config.toml
n_layer = 13
d_model = 160
n_head = 2
n_kv_head = 2
head_dim = 64
d_mlp = 640
vocab_size = 1024
activation = "swiglu"
norm = "layernorm"
norm_place = "pre"
norm_eps = 1e-05
positions = "rope"
rope_base = 89700.0
rope_fraction = 0.25
qk_norm = false
attn_scale = 0.125
bias = "none"
tie_embeddings = false
parallel_block = false
init = "uniform"
init_std_qkv = 0.0439
init_std_o = 0.0545
init_std_up = 0.0628
init_std_down = 0.0628
optimizer = "soap_variant"
lr = 0.00987
lr_mult_o = 1.26
lr_head = 0.00751
grad_clip = 1.0
warmup_steps = 200
schedule = "wsd"
decay_fraction = 1.0
decay_shape = "exp"
final_lr_fraction = 0.05
batch_tokens = 65536
seq_len = 256
doc_mask = true
train_tokens = 165200000
steps = 2521
dataset = "wikipedia_en"
Each number is 50 + 12 x the weight over its row's rms, rounded and kept within 0 to 99. Layers, rows and columns count from 0. The size before them is the row's rms in percent of the matrix's.

# q: layer 10 attention query, 128x160, rms 0.0439, rows 22-43, columns 0-159
# k: layer 10 attention key, 128x160, rms 0.0439, rows 22-42, columns 0-159
q22 067:50 37 35 51 60 51 61 67 45 52 46 43 54 45 43 62 50 69 68 46 50 56 54 55 57 44 54 54 64 39 71 37 41 49 31 58 40 58 71 64 47 34 39 63 72 50 65 59 60 80 38 67 56 54 48 56 34 67 56 43 48 39 65 65 44 59 37 39 68 36 62 40 53 59 61 41 38 42 56 34 24 57 42 56 56 37 37 37 55 39 39 46 73 63 56 47 40 46 52 56 27 43 34 55 57 41 39 51 49 49 46 58 36 50 44 52 50 37 35 64 29 43 30 78 42 49 72 71 72 31 52 40 52 39 52 70 48 33 69 33 32 43 52 69 74 59 36 55 63 43 49 32 66 48 62 38 47 46 35 46
k22 079:62 69 49 42 65 53 54 72 49 48 62 53 44 65 40 53 29 35 32 32 45 56 41 59 53 42 59 54 50 29 56 39 50 40 41 37 40 45 56 28 41 43 37 49 58 62 29 67 53 63 65 65 40 53 45 58 51 36 62 52 41 39 44 61 35 62 61 47 60 50 23 34 46 43 42 76 33 56 35 49 35 43 38 58 29 48 29 63 53 61 39 63 38 46 56 70 83 59 33 66 55 55 59 54 69 52 48 23 61 39 28 77 39 62 40 49 53 55 56 42 37 50 57 45 64 46 75 46 49 51 43 58 73 50 55 42 36 40 31 49 63 56 55 57 64 65 65 40 56 45 60 55 43 53 35 39 67 44 67 41
q23 058:27 59 51 71 32 43 58 37 31 77 47 50 54 50 39 48 57 32 55 50 54 52 41 42 53 48 55 58 31 58 83 53 60 56 52 50 43 54 37 33 44 62 70 60 36 67 41 65 50 39 40 71 25 44 57 32 54 41 56 53 56 72 44 44 42 58 57 46 27 50 44 49 42 75 45 65 63 67 44 56 71 43 57 52 42 59 62 54 53 66 47 62 67 39 45 26 59 48 45 37 67 64 43 31 38 39 52 36 43 81 48 39 41 48 45 50 40 33 50 57 39 44 81 60 44 60 48 27 64 54 59 53 59 59 53 65 62 46 30 29 20 39 40 51 39 43 56 37 43 55 50 58 61 50 50 39 60 55 48 45
k23 062:55 38 36 44 30 39 52 34 69 61 37 57 59 14 61 49 67 46 65 33 65 53 62 36 76 36 71 57 53 42 38 66 72 42 58 61 41 62 64 38 67 52 69 41 59 41 61 38 53 41 66 44 57 41 44 43 32 34 58 38 50 56 31 55 61 41 53 48 57 49 49 60 41 41 45 57 51 59 34 49 53 40 50 48 53 65 57 43 44 54 49 47 61 56 53 42 50 46 39 38 37 66 51 34 55 34 57 50 65 54 65 44 54 53 53 60 31 37 42 62 57 53 76 43 46 50 44 50 48 59 59 61 29 49 74 60 56 38 57 32 45 52 61 33 36 35 42 48 17 53 29 51 72 19 64 39 71 41 52 67
q24 066:54 42 40 32 63 45 56 48 72 27 60 40 51 54 63 60 85 34 59 42 39 47 40 57 46 34 51 54 78 50 62 26 43 54 41 53 38 31 41 53 83 45 40 40 37 43 66 49 57 55 68 20 63 80 58 59 44 46 61 45 62 56 32 57 55 64 53 36 36 39 54 40 50 45 50 44 69 31 38 59 47 43 50 48 49 58 48 46 58 73 42 54 41 51 42 48 59 40 56 38 53 58 46 35 68 43 57 38 28 77 60 29 69 41 39 53 45 43 41 53 68 54 54 44 48 61 53 51 32 56 70 47 54 51 41 52 36 64 60 60 51 44 52 37 46 52 41 51 41 45 08 58 47 51 64 53 46 57 63 51
k24 068:36 23 44 58 52 35 45 53 45 39 39 62 45 62 60 46 53 45 42 47 38 52 34 62 35 56 28 58 51 69 34 33 42 48 41 30 55 59 53 42 58 58 52 55 56 66 54 46 52 67 72 47 61 60 47 56 45 61 53 51 31 38 52 41 54 43 70 46 43 39 53 46 44 59 56 40 41 60 56 33 72 73 40 45 49 37 51 43 60 51 60 58 30 49 67 85 52 55 61 61 59 35 39 40 59 34 59 67 51 39 63 43 47 66 48 39 39 62 42 51 68 66 33 61 60 27 31 58 23 47 39 48 37 60 48 32 29 54 26 52 65 47 84 47 40 67 59 54 48 45 36 59 55 45 77 42 64 56 63 50
q25 069:51 43 75 52 65 51 70 46 38 75 52 57 51 56 62 49 47 44 55 49 57 60 62 55 47 50 35 49 45 41 43 32 52 39 33 69 38 60 56 56 53 30 54 52 39 62 26 51 73 62 42 61 41 51 57 50 74 66 41 58 50 30 38 49 38 52 50 28 52 45 42 53 45 54 51 71 61 45 40 48 26 30 34 58 44 38 45 32 35 51 50 56 59 88 61 43 50 25 54 49 42 40 40 40 48 30 50 55 40 44 28 60 64 40 52 54 58 77 46 36 49 55 40 56 32 74 48 53 37 46 52 49 31 62 48 58 48 39 76 84 62 49 54 46 60 47 61 46 69 63 59 58 67 40 45 45 41 73 46 47
k25 072:51 65 42 62 30 52 58 63 32 72 54 41 44 49 57 52 65 42 18 48 36 68 49 59 52 47 78 18 56 30 32 45 38 40 42 60 57 51 47 30 42 56 49 42 40 42 35 61 59 63 41 57 51 78 51 57 72 43 16 58 37 45 52 35 53 55 32 37 60 61 41 55 50 70 45 67 45 47 49 45 55 26 50 53 43 43 42 60 62 57 64 43 68 43 38 55 59 41 59 49 38 60 39 41 51 53 49 66 37 40 51 39 54 47 68 48 77 31 37 34 26 53 55 74 55 50 67 47 57 45 56 64 31 62 62 49 37 60 50 56 46 59 57 60 43 50 51 41 46 42 39 73 30 63 56 58 57 67 49 55
q26 063:43 60 48 53 45 46 49 49 67 76 71 62 61 49 67 41 48 17 59 41 56 52 51 59 71 56 65 64 38 58 47 31 67 51 42 38 45 62 34 28 46 41 63 70 45 50 44 39 33 39 66 61 58 52 26 59 31 24 62 53 75 55 42 42 50 45 36 58 59 34 47 36 60 44 51 46 42 62 56 49 52 60 77 50 64 69 67 43 45 43 50 35 36 49 48 34 56 49 25 39 67 45 55 40 60 58 60 80 46 48 49 39 52 63 55 35 46 52 55 54 43 66 53 68 48 46 26 36 39 53 53 76 47 57 51 49 36 36 30 26 52 34 77 50 27 51 58 42 41 46 49 55 56 43 57 47 45 49 59 48
k26 068:60 61 48 41 53 16 55 45 57 44 48 59 51 44 56 56 47 50 51 64 67 39 46 32 69 25 36 61 41 28 43 52 46 69 37 58 52 54 48 37 51 48 50 56 49 67 60 50 47 38 31 42 80 37 35 29 40 67 35 48 68 33 47 42 54 50 45 77 50 39 69 33 59 63 54 49 52 32 55 56 63 46 38 38 50 51 47 23 57 60 83 54 61 38 29 56 41 59 57 45 61 44 57 47 44 52 51 51 36 39 60 38 55 49 40 38 56 68 58 59 42 40 61 29 78 43 62 57 29 68 46 47 49 56 41 51 53 40 69 37 55 59 35 51 37 51 53 53 22 46 67 60 72 42 48 36 45 71 50 46
q27 060:40 28 47 51 69 41 37 67 43 43 46 33 39 50 54 67 67 36 35 71 50 63 30 43 64 49 49 44 47 64 56 48 56 75 68 47 60 51 49 57 81 68 37 43 52 68 50 48 45 73 44 37 54 57 48 50 61 50 61 45 51 60 34 37 39 54 32 50 47 59 42 58 68 49 32 50 72 55 52 55 54 40 59 52 52 62 54 40 52 27 38 69 35 50 40 53 62 48 67 29 55 57 64 41 64 67 55 31 61 57 41 49 63 41 60 40 35 52 36 52 72 64 46 42 45 59 58 68 27 64 39 53 36 55 51 42 47 54 42 66 58 41 52 64 26 40 41 48 62 76 23 67 41 42 43 17 51 52 53 40
k27 067:46 19 71 64 70 53 36 48 41 33 40 25 32 64 72 60 78 39 47 65 39 62 44 57 46 58 37 62 59 57 56 56 45 30 38 47 47 53 67 63 71 59 47 58 58 57 60 50 46 42 44 32 59 50 33 53 65 49 48 45 60 54 65 58 50 42 45 33 63 63 27 73 65 54 52 17 69 31 54 44 48 59 47 38 41 58 45 55 45 57 66 50 45 57 43 55 31 64 58 20 41 39 47 47 42 58 57 51 41 40 49 46 47 57 59 46 40 58 40 22 59 66 53 41 36 50 63 47 39 29 49 65 42 41 45 65 61 53 39 47 50 35 63 43 45 34 41 46 68 52 54 54 45 26 48 75 33 50 34 55
q28 055:61 68 41 43 56 45 33 65 49 59 50 38 61 24 70 47 53 53 69 44 44 56 61 29 53 75 68 48 35 41 62 48 34 50 59 47 33 57 67 48 36 37 46 36 41 46 46 43 36 47 48 53 41 41 44 52 26 67 53 48 61 38 64 82 59 29 54 63 38 51 55 35 39 61 63 41 40 56 69 30 42 60 43 35 31 43 52 66 54 41 55 63 63 44 41 32 51 68 40 55 28 34 46 67 29 62 34 51 70 43 49 47 41 71 46 50 84 72 69 50 27 47 51 47 47 51 58 53 58 49 51 60 61 48 62 40 60 32 62 51 33 56 41 55 53 59 52 54 34 46 57 35 60 60 55 42 60 45 60 65
k28 060:52 67 53 38 48 56 54 69 53 42 49 44 64 63 35 41 46 43 50 36 32 56 55 50 51 50 47 77 59 56 73 55 49 55 21 58 44 54 42 43 24 38 41 31 64 61 53 37 48 46 54 70 50 43 40 51 38 60 67 46 60 43 46 43 35 25 64 43 32 44 44 37 41 34 38 79 54 59 41 55 37 34 56 57 46 50 28 37 49 60 51 50 50 49 59 45 52 38 32 61 65 44 68 45 59 69 54 37 57 39 35 63 60 35 63 34 43 62 63 61 31 39 51 53 38 50 70 45 72 61 50 37 64 40 60 47 49 51 60 57 40 61 50 55 62 54 60 56 52 29 40 24 71 74 63 31 65 53 76 32
q29 076:47 56 44 45 51 36 44 51 64 40 53 31 47 48 60 51 69 32 54 55 47 26 41 56 42 66 71 69 50 52 76 53 55 46 33 43 57 55 60 57 68 69 52 61 37 53 43 64 32 36 54 46 36 26 46 53 50 36 47 60 59 44 59 51 48 57 45 59 48 60 43 38 47 35 50 47 49 78 45 50 70 65 36 32 46 46 64 31 58 45 38 74 47 58 31 54 37 67 50 42 48 67 29 49 43 46 34 20 62 46 64 54 44 45 40 56 30 56 68 62 64 65 83 42 44 54 50 26 60 73 43 36 61 34 53 64 50 50 76 34 41 21 61 55 57 37 45 50 52 39 53 55 45 44 39 46 53 37 50 62
k29 082:56 45 58 61 58 47 27 29 63 44 43 43 47 39 33 55 67 59 61 55 53 56 60 49 56 45 45 59 57 63 44 74 58 46 50 45 50 53 54 70 58 50 36 65 52 41 81 53 36 59 56 48 57 38 60 34 47 44 55 50 59 45 61 38 53 37 34 46 48 43 50 48 39 43 40 45 61 54 35 57 27 48 24 33 41 51 66 50 44 46 51 62 52 64 76 64 43 70 52 35 45 51 33 39 49 55 47 47 50 52 57 60 34 60 28 56 37 12 59 76 48 74 52 50 46 40 39 60 59 50 72 58 18 25 70 35 53 40 65 51 41 36 59 62 49 25 46 65 58 53 37 37 64 29 64 46 43 54 55 39
q30 077:41 42 39 41 56 53 50 52 65 52 82 29 69 41 48 35 57 59 49 50 62 54 41 46 30 66 72 45 34 55 51 56 36 54 65 53 56 48 34 49 51 30 68 42 44 72 64 59 25 56 62 26 36 39 27 44 71 54 64 58 48 71 50 43 40 58 73 68 45 57 63 51 48 45 54 45 50 45 49 45 65 67 57 37 54 74 52 52 41 63 33 49 53 51 52 43 47 62 58 81 43 60 24 39 33 69 57 53 64 54 76 35 52 63 50 51 37 35 50 60 47 51 51 52 36 65 36 24 52 49 52 52 45 40 55 65 52 64 44 44 54 67 57 47 48 55 38 17 35 49 39 42 55 34 42 63 50 40 59 46
k30 079:46 57 46 35 52 44 37 37 62 30 41 51 58 35 58 24 39 37 65 58 44 46 38 20 57 48 45 54 68 60 39 62 51 59 75 81 40 53 26 63 84 46 52 42 53 65 46 63 59 50 67 54 60 55 30 42 36 51 53 52 58 52 46 51 69 38 48 48 41 55 53 41 37 39 78 47 59 57 41 42 34 50 57 45 64 59 70 37 56 58 56 48 41 51 42 60 72 58 50 80 43 36 25 49 48 39 48 43 38 63 59 52 39 48 60 42 30 50 57 62 54 55 48 48 53 66 51 35 58 72 52 51 37 29 54 28 51 51 65 56 40 46 56 42 41 37 31 52 67 40 25 44 55 41 44 34 42 30 46 34
q31 059:46 60 51 40 57 57 72 49 58 48 43 63 69 57 45 40 50 78 47 33 52 54 45 68 41 67 25 50 43 45 67 58 27 53 46 49 41 62 43 67 41 30 26 53 52 39 50 55 59 54 50 44 51 41 22 38 47 44 56 36 27 53 55 53 36 53 58 33 39 62 59 51 53 57 48 64 49 42 43 48 25 34 59 47 57 72 63 53 56 47 59 27 22 62 45 56 42 46 44 67 47 43 46 67 64 32 64 42 82 62 46 61 32 67 46 28 49 57 58 60 51 66 44 65 29 62 44 54 58 62 38 69 58 44 33 53 37 64 60 50 53 60 50 69 57 46 59 62 40 75 58 29 40 30 48 58 51 42 63 51
k31 066:66 71 31 28 54 52 64 43 54 41 62 50 42 63 53 42 38 39 28 43 45 62 51 70 39 41 43 44 51 33 39 51 51 41 63 56 60 63 39 42 36 41 48 41 40 51 25 73 28 45 43 62 47 67 32 59 51 37 43 63 45 58 46 52 50 61 52 41 34 50 53 65 48 57 28 67 44 64 40 57 42 39 43 56 46 43 54 49 63 48 56 55 21 55 48 63 40 54 69 74 49 62 67 42 30 37 44 57 71 52 40 57 57 44 53 44 41 70 54 59 37 35 53 33 51 65 61 48 64 81 57 47 71 27 30 46 45 44 52 68 56 30 52 44 52 64 54 66 44 42 52 70 24 50 32 61 54 47 35 30
q32 065:62 24 40 34 71 36 39 55 62 42 25 31 34 39 76 60 46 63 33 60 55 38 33 49 43 35 44 38 51 49 44 35 74 27 63 33 56 40 47 71 42 66 37 66 71 50 50 54 43 58 32 57 59 55 54 53 42 45 47 69 59 51 49 55 49 56 55 53 46 41 61 61 59 56 40 65 32 47 38 64 60 57 36 62 61 51 64 45 61 31 66 38 35 32 40 67 49 53 60 41 55 38 57 58 62 53 61 66 72 53 57 60 49 51 30 32 33 48 48 43 63 50 57 54 61 49 52 45 60 34 29 52 55 39 69 67 72 32 46 51 40 20 53 35 76 52 49 58 65 63 59 50 54 51 37 49 49 53 40 57
k32 066:62 38 41 66 80 70 50 45 45 30 63 40 34 61 79 45 49 50 40 53 47 44 55 63 40 53 48 43 47 55 58 42 51 35 48 41 44 56 67 57 35 36 19 64 60 34 29 48 30 78 48 69 33 47 61 83 43 51 51 38 65 53 50 62 29 52 37 67 53 46 54 39 44 35 50 35 47 36 70 58 69 38 52 48 33 45 63 58 52 48 46 46 58 70 55 52 38 38 33 42 46 47 42 70 56 46 55 43 45 56 36 64 57 60 45 40 44 62 42 30 65 37 65 33 51 64 45 38 38 46 54 60 56 50 51 44 52 48 44 42 54 60 46 87 56 57 42 46 50 62 69 52 42 40 44 53 24 53 53 74
q33 071:35 49 48 72 50 52 78 41 34 41 49 26 44 60 50 75 42 34 34 63 52 49 48 63 37 46 37 43 31 47 37 73 58 46 59 67 65 30 41 58 52 52 58 53 36 50 38 56 39 25 66 59 36 70 31 51 70 39 43 65 35 61 44 44 58 52 52 44 49 59 44 78 37 50 46 56 28 38 48 59 42 56 54 48 52 67 38 57 56 49 59 47 54 62 43 61 44 24 61 49 43 55 70 44 46 38 42 61 54 62 63 49 48 33 56 76 30 41 35 54 49 69 40 49 61 67 44 62 37 53 80 52 50 59 44 67 59 69 49 70 62 46 32 61 30 50 48 52 62 46 41 54 50 46 65 51 51 39 46 27
k33 074:40 18 62 55 52 22 71 36 44 43 42 33 59 37 60 73 59 59 46 58 71 41 57 64 64 58 43 31 46 71 42 47 54 59 56 59 55 47 39 58 56 57 52 38 52 36 61 54 69 57 39 42 45 51 43 65 57 43 49 34 50 61 53 62 76 56 63 39 53 68 46 55 43 62 40 34 53 25 52 62 36 56 45 58 68 63 53 76 56 38 49 29 69 49 36 77 52 60 53 42 51 69 34 47 25 47 41 70 48 64 41 36 40 58 41 57 50 24 47 51 60 54 34 47 49 70 43 40 39 25 42 47 40 60 53 45 64 61 56 43 60 53 37 50 46 49 35 54 73 22 56 60 48 54 48 64 41 46 38 50
q34 074:48 55 41 41 45 38 46 42 68 32 36 37 64 46 51 43 53 22 50 68 32 30 53 32 49 66 46 57 33 44 56 43 57 54 27 64 55 74 64 41 58 65 41 49 38 50 53 49 43 49 69 54 31 33 44 58 31 21 52 33 56 53 65 43 63 63 37 68 45 49 35 45 47 30 54 52 61 71 44 26 57 60 71 30 56 49 70 54 68 44 44 58 60 74 38 64 18 59 44 62 43 39 47 63 53 62 45 53 69 56 70 55 41 55 68 64 44 51 39 54 64 60 48 54 49 55 58 37 38 55 61 56 54 61 31 35 57 73 47 55 40 55 24 39 50 50 48 51 42 32 51 57 58 53 46 64 63 46 56 45
k34 071:56 36 56 45 54 45 51 49 51 35 49 42 45 44 36 76 66 50 49 60 46 36 65 55 51 70 39 69 60 53 44 62 83 49 56 46 58 39 39 66 34 62 47 59 66 64 73 44 31 52 60 48 63 30 60 36 35 40 53 37 52 57 64 31 52 40 40 56 43 46 42 56 54 53 66 59 42 50 51 50 34 74 48 39 50 62 58 36 41 67 63 45 65 41 65 66 48 47 49 71 51 56 44 41 54 78 20 71 42 44 67 53 36 54 33 53 40 42 54 58 31 39 29 49 50 31 47 60 43 51 55 23 27 60 62 44 48 59 68 58 61 33 56 45 56 41 44 57 61 18 54 35 62 45 66 54 54 40 47 33
q35 073:54 60 48 51 50 46 40 24 59 49 60 73 36 72 40 51 64 32 54 61 52 42 56 66 58 61 49 63 60 37 32 51 31 43 47 60 49 34 59 42 47 32 46 58 46 49 53 57 46 50 64 65 47 45 60 35 33 38 58 35 46 50 47 39 76 56 48 45 49 34 38 49 64 61 40 26 59 61 57 62 59 65 70 42 74 62 53 14 29 43 26 41 43 60 43 62 46 41 43 39 52 43 33 55 63 36 50 50 62 65 40 60 52 54 47 58 70 47 62 52 72 55 72 66 67 55 47 50 40 58 36 51 66 57 48 37 52 54 59 38 38 49 54 55 42 45 43 36 41 22 59 28 57 59 76 30 53 44 50 27
k35 085:46 41 49 45 32 34 46 46 53 48 38 40 41 88 38 52 49 53 45 49 63 15 33 65 48 38 40 66 45 43 62 65 59 47 50 50 70 47 45 61 47 36 47 59 60 65 63 60 46 32 59 52 42 34 49 31 37 57 59 47 49 18 40 51 59 54 79 47 57 59 41 52 51 40 53 73 29 48 45 70 62 46 41 50 48 41 48 42 42 59 52 57 44 76 65 49 47 67 47 59 36 49 68 57 75 43 45 57 63 35 46 68 55 62 45 33 52 66 64 38 53 64 72 54 69 24 45 42 40 41 49 38 62 34 50 63 33 53 47 52 59 53 45 62 44 77 56 45 51 53 64 71 48 53 38 24 61 42 54 44
q36 059:34 54 63 60 53 55 48 53 64 48 40 53 30 59 33 57 55 54 45 43 65 38 77 31 52 65 57 53 18 41 48 48 58 61 72 53 54 48 60 38 36 59 65 47 43 46 37 43 55 52 59 81 50 27 38 41 57 47 47 49 57 48 44 45 39 41 41 62 58 33 47 40 57 59 45 65 67 57 50 63 61 60 62 41 68 60 42 61 41 37 38 46 35 58 50 42 39 48 48 40 34 45 53 56 51 46 43 87 34 48 57 61 49 48 68 64 73 42 52 31 47 36 29 43 69 48 43 53 57 65 24 37 35 70 58 48 46 21 54 41 62 60 55 46 38 63 54 35 67 49 71 46 57 50 58 67 28 27 36 43
k36 065:48 66 41 59 46 41 64 57 63 71 59 38 50 53 49 71 59 57 41 43 58 20 61 40 46 51 61 37 39 44 67 63 39 53 51 44 66 39 30 48 37 27 36 37 16 63 50 41 57 37 54 60 55 37 33 28 57 64 43 43 78 28 36 48 35 53 54 55 52 48 68 50 62 42 66 52 52 38 54 53 46 35 39 65 57 55 38 58 54 57 59 41 64 44 50 40 44 53 32 61 55 60 48 49 57 31 39 24 33 44 57 54 54 37 58 54 72 51 55 48 43 54 82 45 52 68 68 25 53 53 61 33 57 51 37 69 53 42 53 62 56 76 45 60 36 52 46 34 46 63 71 61 46 39 56 45 38 52 59 71
q37 075:22 44 47 65 57 58 63 39 69 37 50 51 66 51 63 40 67 39 56 46 68 38 63 57 63 67 62 64 27 52 44 43 42 44 29 57 52 56 40 45 43 52 61 76 31 43 40 57 76 50 88 61 40 41 47 29 44 47 44 54 59 43 59 60 50 66 28 31 41 53 38 54 47 39 60 49 41 44 66 59 48 60 59 39 43 40 61 46 58 65 38 71 60 68 52 38 34 61 47 56 35 60 41 56 46 41 46 46 40 49 52 54 49 57 40 38 45 27 56 60 51 62 64 54 33 65 62 45 11 71 34 50 32 65 60 50 44 43 65 44 30 36 56 43 50 48 56 60 63 46 71 52 57 31 53 41 53 41 56 38
k37 081:51 59 50 63 43 24 47 49 42 57 58 47 66 43 31 82 58 36 65 47 68 66 69 59 64 45 61 52 62 56 53 59 65 60 34 56 60 45 30 48 41 60 45 51 60 71 52 66 49 44 54 33 64 49 31 34 62 42 30 73 38 46 55 50 66 61 53 26 32 48 53 40 43 50 47 52 36 47 64 54 28 55 57 48 47 56 65 40 47 59 44 58 60 52 44 53 42 42 56 31 51 40 35 40 51 39 42 44 38 54 70 42 47 56 39 37 57 17 25 53 44 71 70 50 48 45 50 41 48 39 68 67 27 59 75 39 57 25 56 58 57 34 49 52 40 43 58 70 49 54 21 40 59 50 64 35 46 59 46 43
q38 063:57 32 50 39 45 59 62 36 38 52 49 43 69 40 51 46 52 55 29 50 48 51 47 43 32 69 75 28 45 57 64 56 44 50 55 55 57 59 56 50 44 39 49 35 70 60 55 45 49 37 56 36 27 46 48 67 43 47 59 49 28 50 59 81 42 81 52 63 32 52 61 48 46 39 65 43 55 42 45 40 55 45 44 40 32 21 38 48 66 27 38 44 41 68 47 49 46 46 35 71 47 44 43 62 41 70 55 51 35 40 54 48 44 70 49 33 58 75 63 42 59 49 64 57 55 26 56 63 38 31 69 50 62 44 54 52 52 73 66 50 38 60 64 56 45 51 50 44 15 75 44 51 51 57 36 47 48 47 31 59
k38 067:48 50 49 28 33 61 33 60 66 41 62 60 66 42 26 46 52 50 52 49 24 65 47 58 45 46 48 50 67 56 45 63 55 57 64 60 34 46 55 56 33 36 65 59 60 80 23 47 60 56 58 50 58 63 54 50 25 40 66 40 44 58 68 40 46 64 47 31 44 47 61 46 51 40 70 47 52 70 29 48 30 52 50 48 58 52 40 44 76 30 42 49 42 47 45 38 73 35 25 39 58 46 45 62 52 54 45 35 39 39 35 62 66 63 60 33 56 60 51 68 65 34 43 62 39 65 40 49 65 41 58 47 53 48 62 38 45 67 68 57 35 37 63 58 36 42 58 60 41 59 48 52 63 50 39 60 59 28 39 28
q39 073:68 54 37 50 47 55 33 67 27 42 48 79 36 64 57 30 46 53 46 36 46 53 49 67 50 28 54 48 89 50 52 45 64 71 71 46 49 53 59 67 31 41 34 60 60 39 47 41 51 49 27 55 58 49 41 48 45 45 38 38 67 45 39 48 45 34 43 66 51 35 61 56 47 58 32 57 55 42 52 39 62 39 54 53 51 77 64 25 49 45 49 27 34 49 52 67 56 40 49 45 62 48 65 51 48 50 62 61 36 33 55 61 37 52 57 52 39 78 39 50 39 58 37 58 46 46 59 77 57 37 62 43 42 42 47 26 56 35 47 63 56 32 52 34 63 54 46 52 47 54 58 49 22 73 63 39 63 36 46 43
k39 077:48 63 48 40 68 59 37 36 34 58 54 51 48 72 50 45 60 44 58 51 40 31 50 55 48 35 41 49 42 48 74 51 44 51 35 31 39 61 76 27 30 22 41 47 38 49 22 51 58 48 40 53 28 50 55 55 49 47 37 31 44 46 65 46 38 44 36 58 46 48 44 48 52 58 55 35 68 37 47 61 79 45 54 46 39 59 48 49 52 58 32 46 48 63 61 59 47 46 56 50 50 47 58 57 49 72 52 52 52 45 29 46 49 50 54 63 73 82 75 39 50 53 43 58 73 36 50 67 19 48 41 43 75 58 25 55 59 64 35 46 57 53 39 46 73 67 56 32 35 58 60 56 37 54 39 56 52 68 47 61
q40 066:39 37 66 49 47 60 35 49 61 17 42 30 77 55 30 65 49 42 34 61 30 42 23 24 46 63 59 32 61 57 35 78 53 50 61 38 52 42 47 54 67 69 60 55 43 75 42 51 49 60 49 50 49 47 38 59 49 43 82 55 34 67 53 57 53 55 50 54 50 59 53 59 45 30 54 46 57 62 46 44 50 63 47 38 54 51 56 51 60 42 40 56 51 49 51 53 53 60 52 42 44 46 48 59 67 71 33 33 63 51 55 51 58 37 74 47 37 45 47 41 54 59 59 41 53 34 52 15 59 63 45 28 56 52 48 47 70 71 53 41 61 58 42 57 53 34 34 37 55 62 28 55 53 48 41 83 55 39 53 51
k40 066:49 34 66 47 60 59 34 51 73 32 58 60 52 39 40 40 51 50 63 66 65 60 66 33 44 59 46 60 64 67 29 49 63 47 66 54 36 40 47 64 79 48 62 37 52 41 70 47 46 66 48 43 68 52 59 54 53 57 69 47 63 55 66 48 42 41 43 33 48 49 48 51 66 37 51 51 61 56 45 46 40 76 53 62 48 47 63 51 50 40 60 54 55 52 72 29 63 28 42 60 46 54 32 49 34 30 55 60 63 43 55 43 48 42 52 46 34 48 43 52 48 49 45 45 51 51 52 31 40 47 60 52 31 41 88 31 53 47 59 51 46 48 70 46 32 24 31 42 71 52 57 61 53 52 33 69 24 26 25 43
q41 064:39 49 51 41 46 42 24 31 60 39 40 55 55 37 45 56 47 27 56 41 44 36 59 60 50 51 42 37 44 35 43 59 78 22 64 56 59 28 40 50 64 75 62 42 55 59 61 58 51 51 54 75 57 62 44 39 47 57 42 59 39 47 46 39 60 31 51 50 44 54 60 71 42 53 45 44 57 63 47 70 63 50 51 49 63 71 43 51 57 46 52 38 41 68 66 50 58 43 73 46 48 54 65 68 66 30 42 60 72 51 58 47 56 45 56 59 55 40 34 50 73 60 56 39 51 50 40 38 64 60 55 71 57 49 48 44 25 20 34 53 61 65 45 44 03 50 53 44 46 47 42 28 49 38 54 52 42 39 64 44
k41 064:52 42 64 57 46 37 53 43 43 73 36 39 55 51 70 52 44 58 58 62 72 33 56 49 48 50 34 43 46 53 46 42 43 46 46 68 58 60 64 57 55 67 64 42 50 47 80 54 41 36 56 61 53 55 39 40 37 65 40 71 52 33 44 44 54 38 69 70 52 44 50 47 50 46 45 40 62 36 62 52 63 58 50 76 51 54 35 45 53 51 78 32 56 47 60 62 31 31 71 46 40 34 45 66 41 35 54 55 30 68 52 34 51 32 43 64 44 65 53 52 64 45 69 51 40 66 44 48 32 53 63 38 38 50 62 57 37 43 56 44 72 45 27 62 32 48 11 39 75 32 63 47 42 48 59 53 35 42 38 52
q42 063:46 50 47 50 53 56 58 77 19 61 45 55 31 65 37 51 38 62 46 36 47 44 52 45 43 18 47 35 44 52 54 38 70 42 57 26 45 50 51 62 44 55 66 55 36 52 41 51 75 57 28 56 67 45 54 55 57 62 36 55 31 47 45 51 22 40 45 66 51 55 58 63 53 33 43 69 57 53 33 39 59 46 37 44 52 57 45 57 44 58 58 42 55 34 59 48 59 59 74 50 37 54 63 66 38 29 69 48 33 54 53 33 48 46 47 53 68 48 56 38 34 39 51 49 38 55 26 34 52 47 34 42 33 54 58 50 47 42 59 49 65 38 62 41 74 54 50 46 69 73 28 59 26 71 47 66 28 60 51 48
k42 069:40 75 50 61 65 45 72 61 43 74 75 51 46 38 44 34 61 58 44 37 39 68 64 34 43 46 51 37 46 58 45 63 29 53 83 47 25 43 54 30 62 45 57 28 44 22 51 45 63 63 34 60 42 63 57 47 57 58 43 63 46 56 41 41 49 50 38 52 44 33 50 36 63 32 50 29 56 63 51 44 60 41 49 49 43 48 67 81 55 50 64 55 46 60 57 47 51 47 51 56 40 52 31 55 24 35 49 43 39 65 78 45 48 54 59 61 61 44 53 48 35 55 68 52 52 75 57 53 47 62 49 49 56 35 51 61 66 41 48 53 48 60 31 49 46 49 41 29 29 68 41 55 36 46 51 71 44 47 66 65
q43 066:69 57 41 44 43 56 65 46 29 33 43 59 55 34 43 44 40 46 44 54 42 51 55 40 70 41 84 62 44 52 49 49 51 40 17 51 34 58 71 44 45 59 72 58 68 43 49 62 50 54 70 59 48 50 61 60 32 37 80 54 37 53 56 49 53 70 45 62 53 27 51 32 46 59 74 47 40 51 40 31 50 54 36 40 68 26 45 47 51 55 36 59 56 55 46 47 47 66 53 42 61 49 56 38 62 47 49 43 68 49 41 47 31 41 31 44 31 46 52 46 63 44 52 69 64 66 61 67 49 44 54 45 48 49 46 56 49 73 51 33 13 46 72 43 42 50 54 73 48 35 30 47 74 58 45 37 50 52 44 45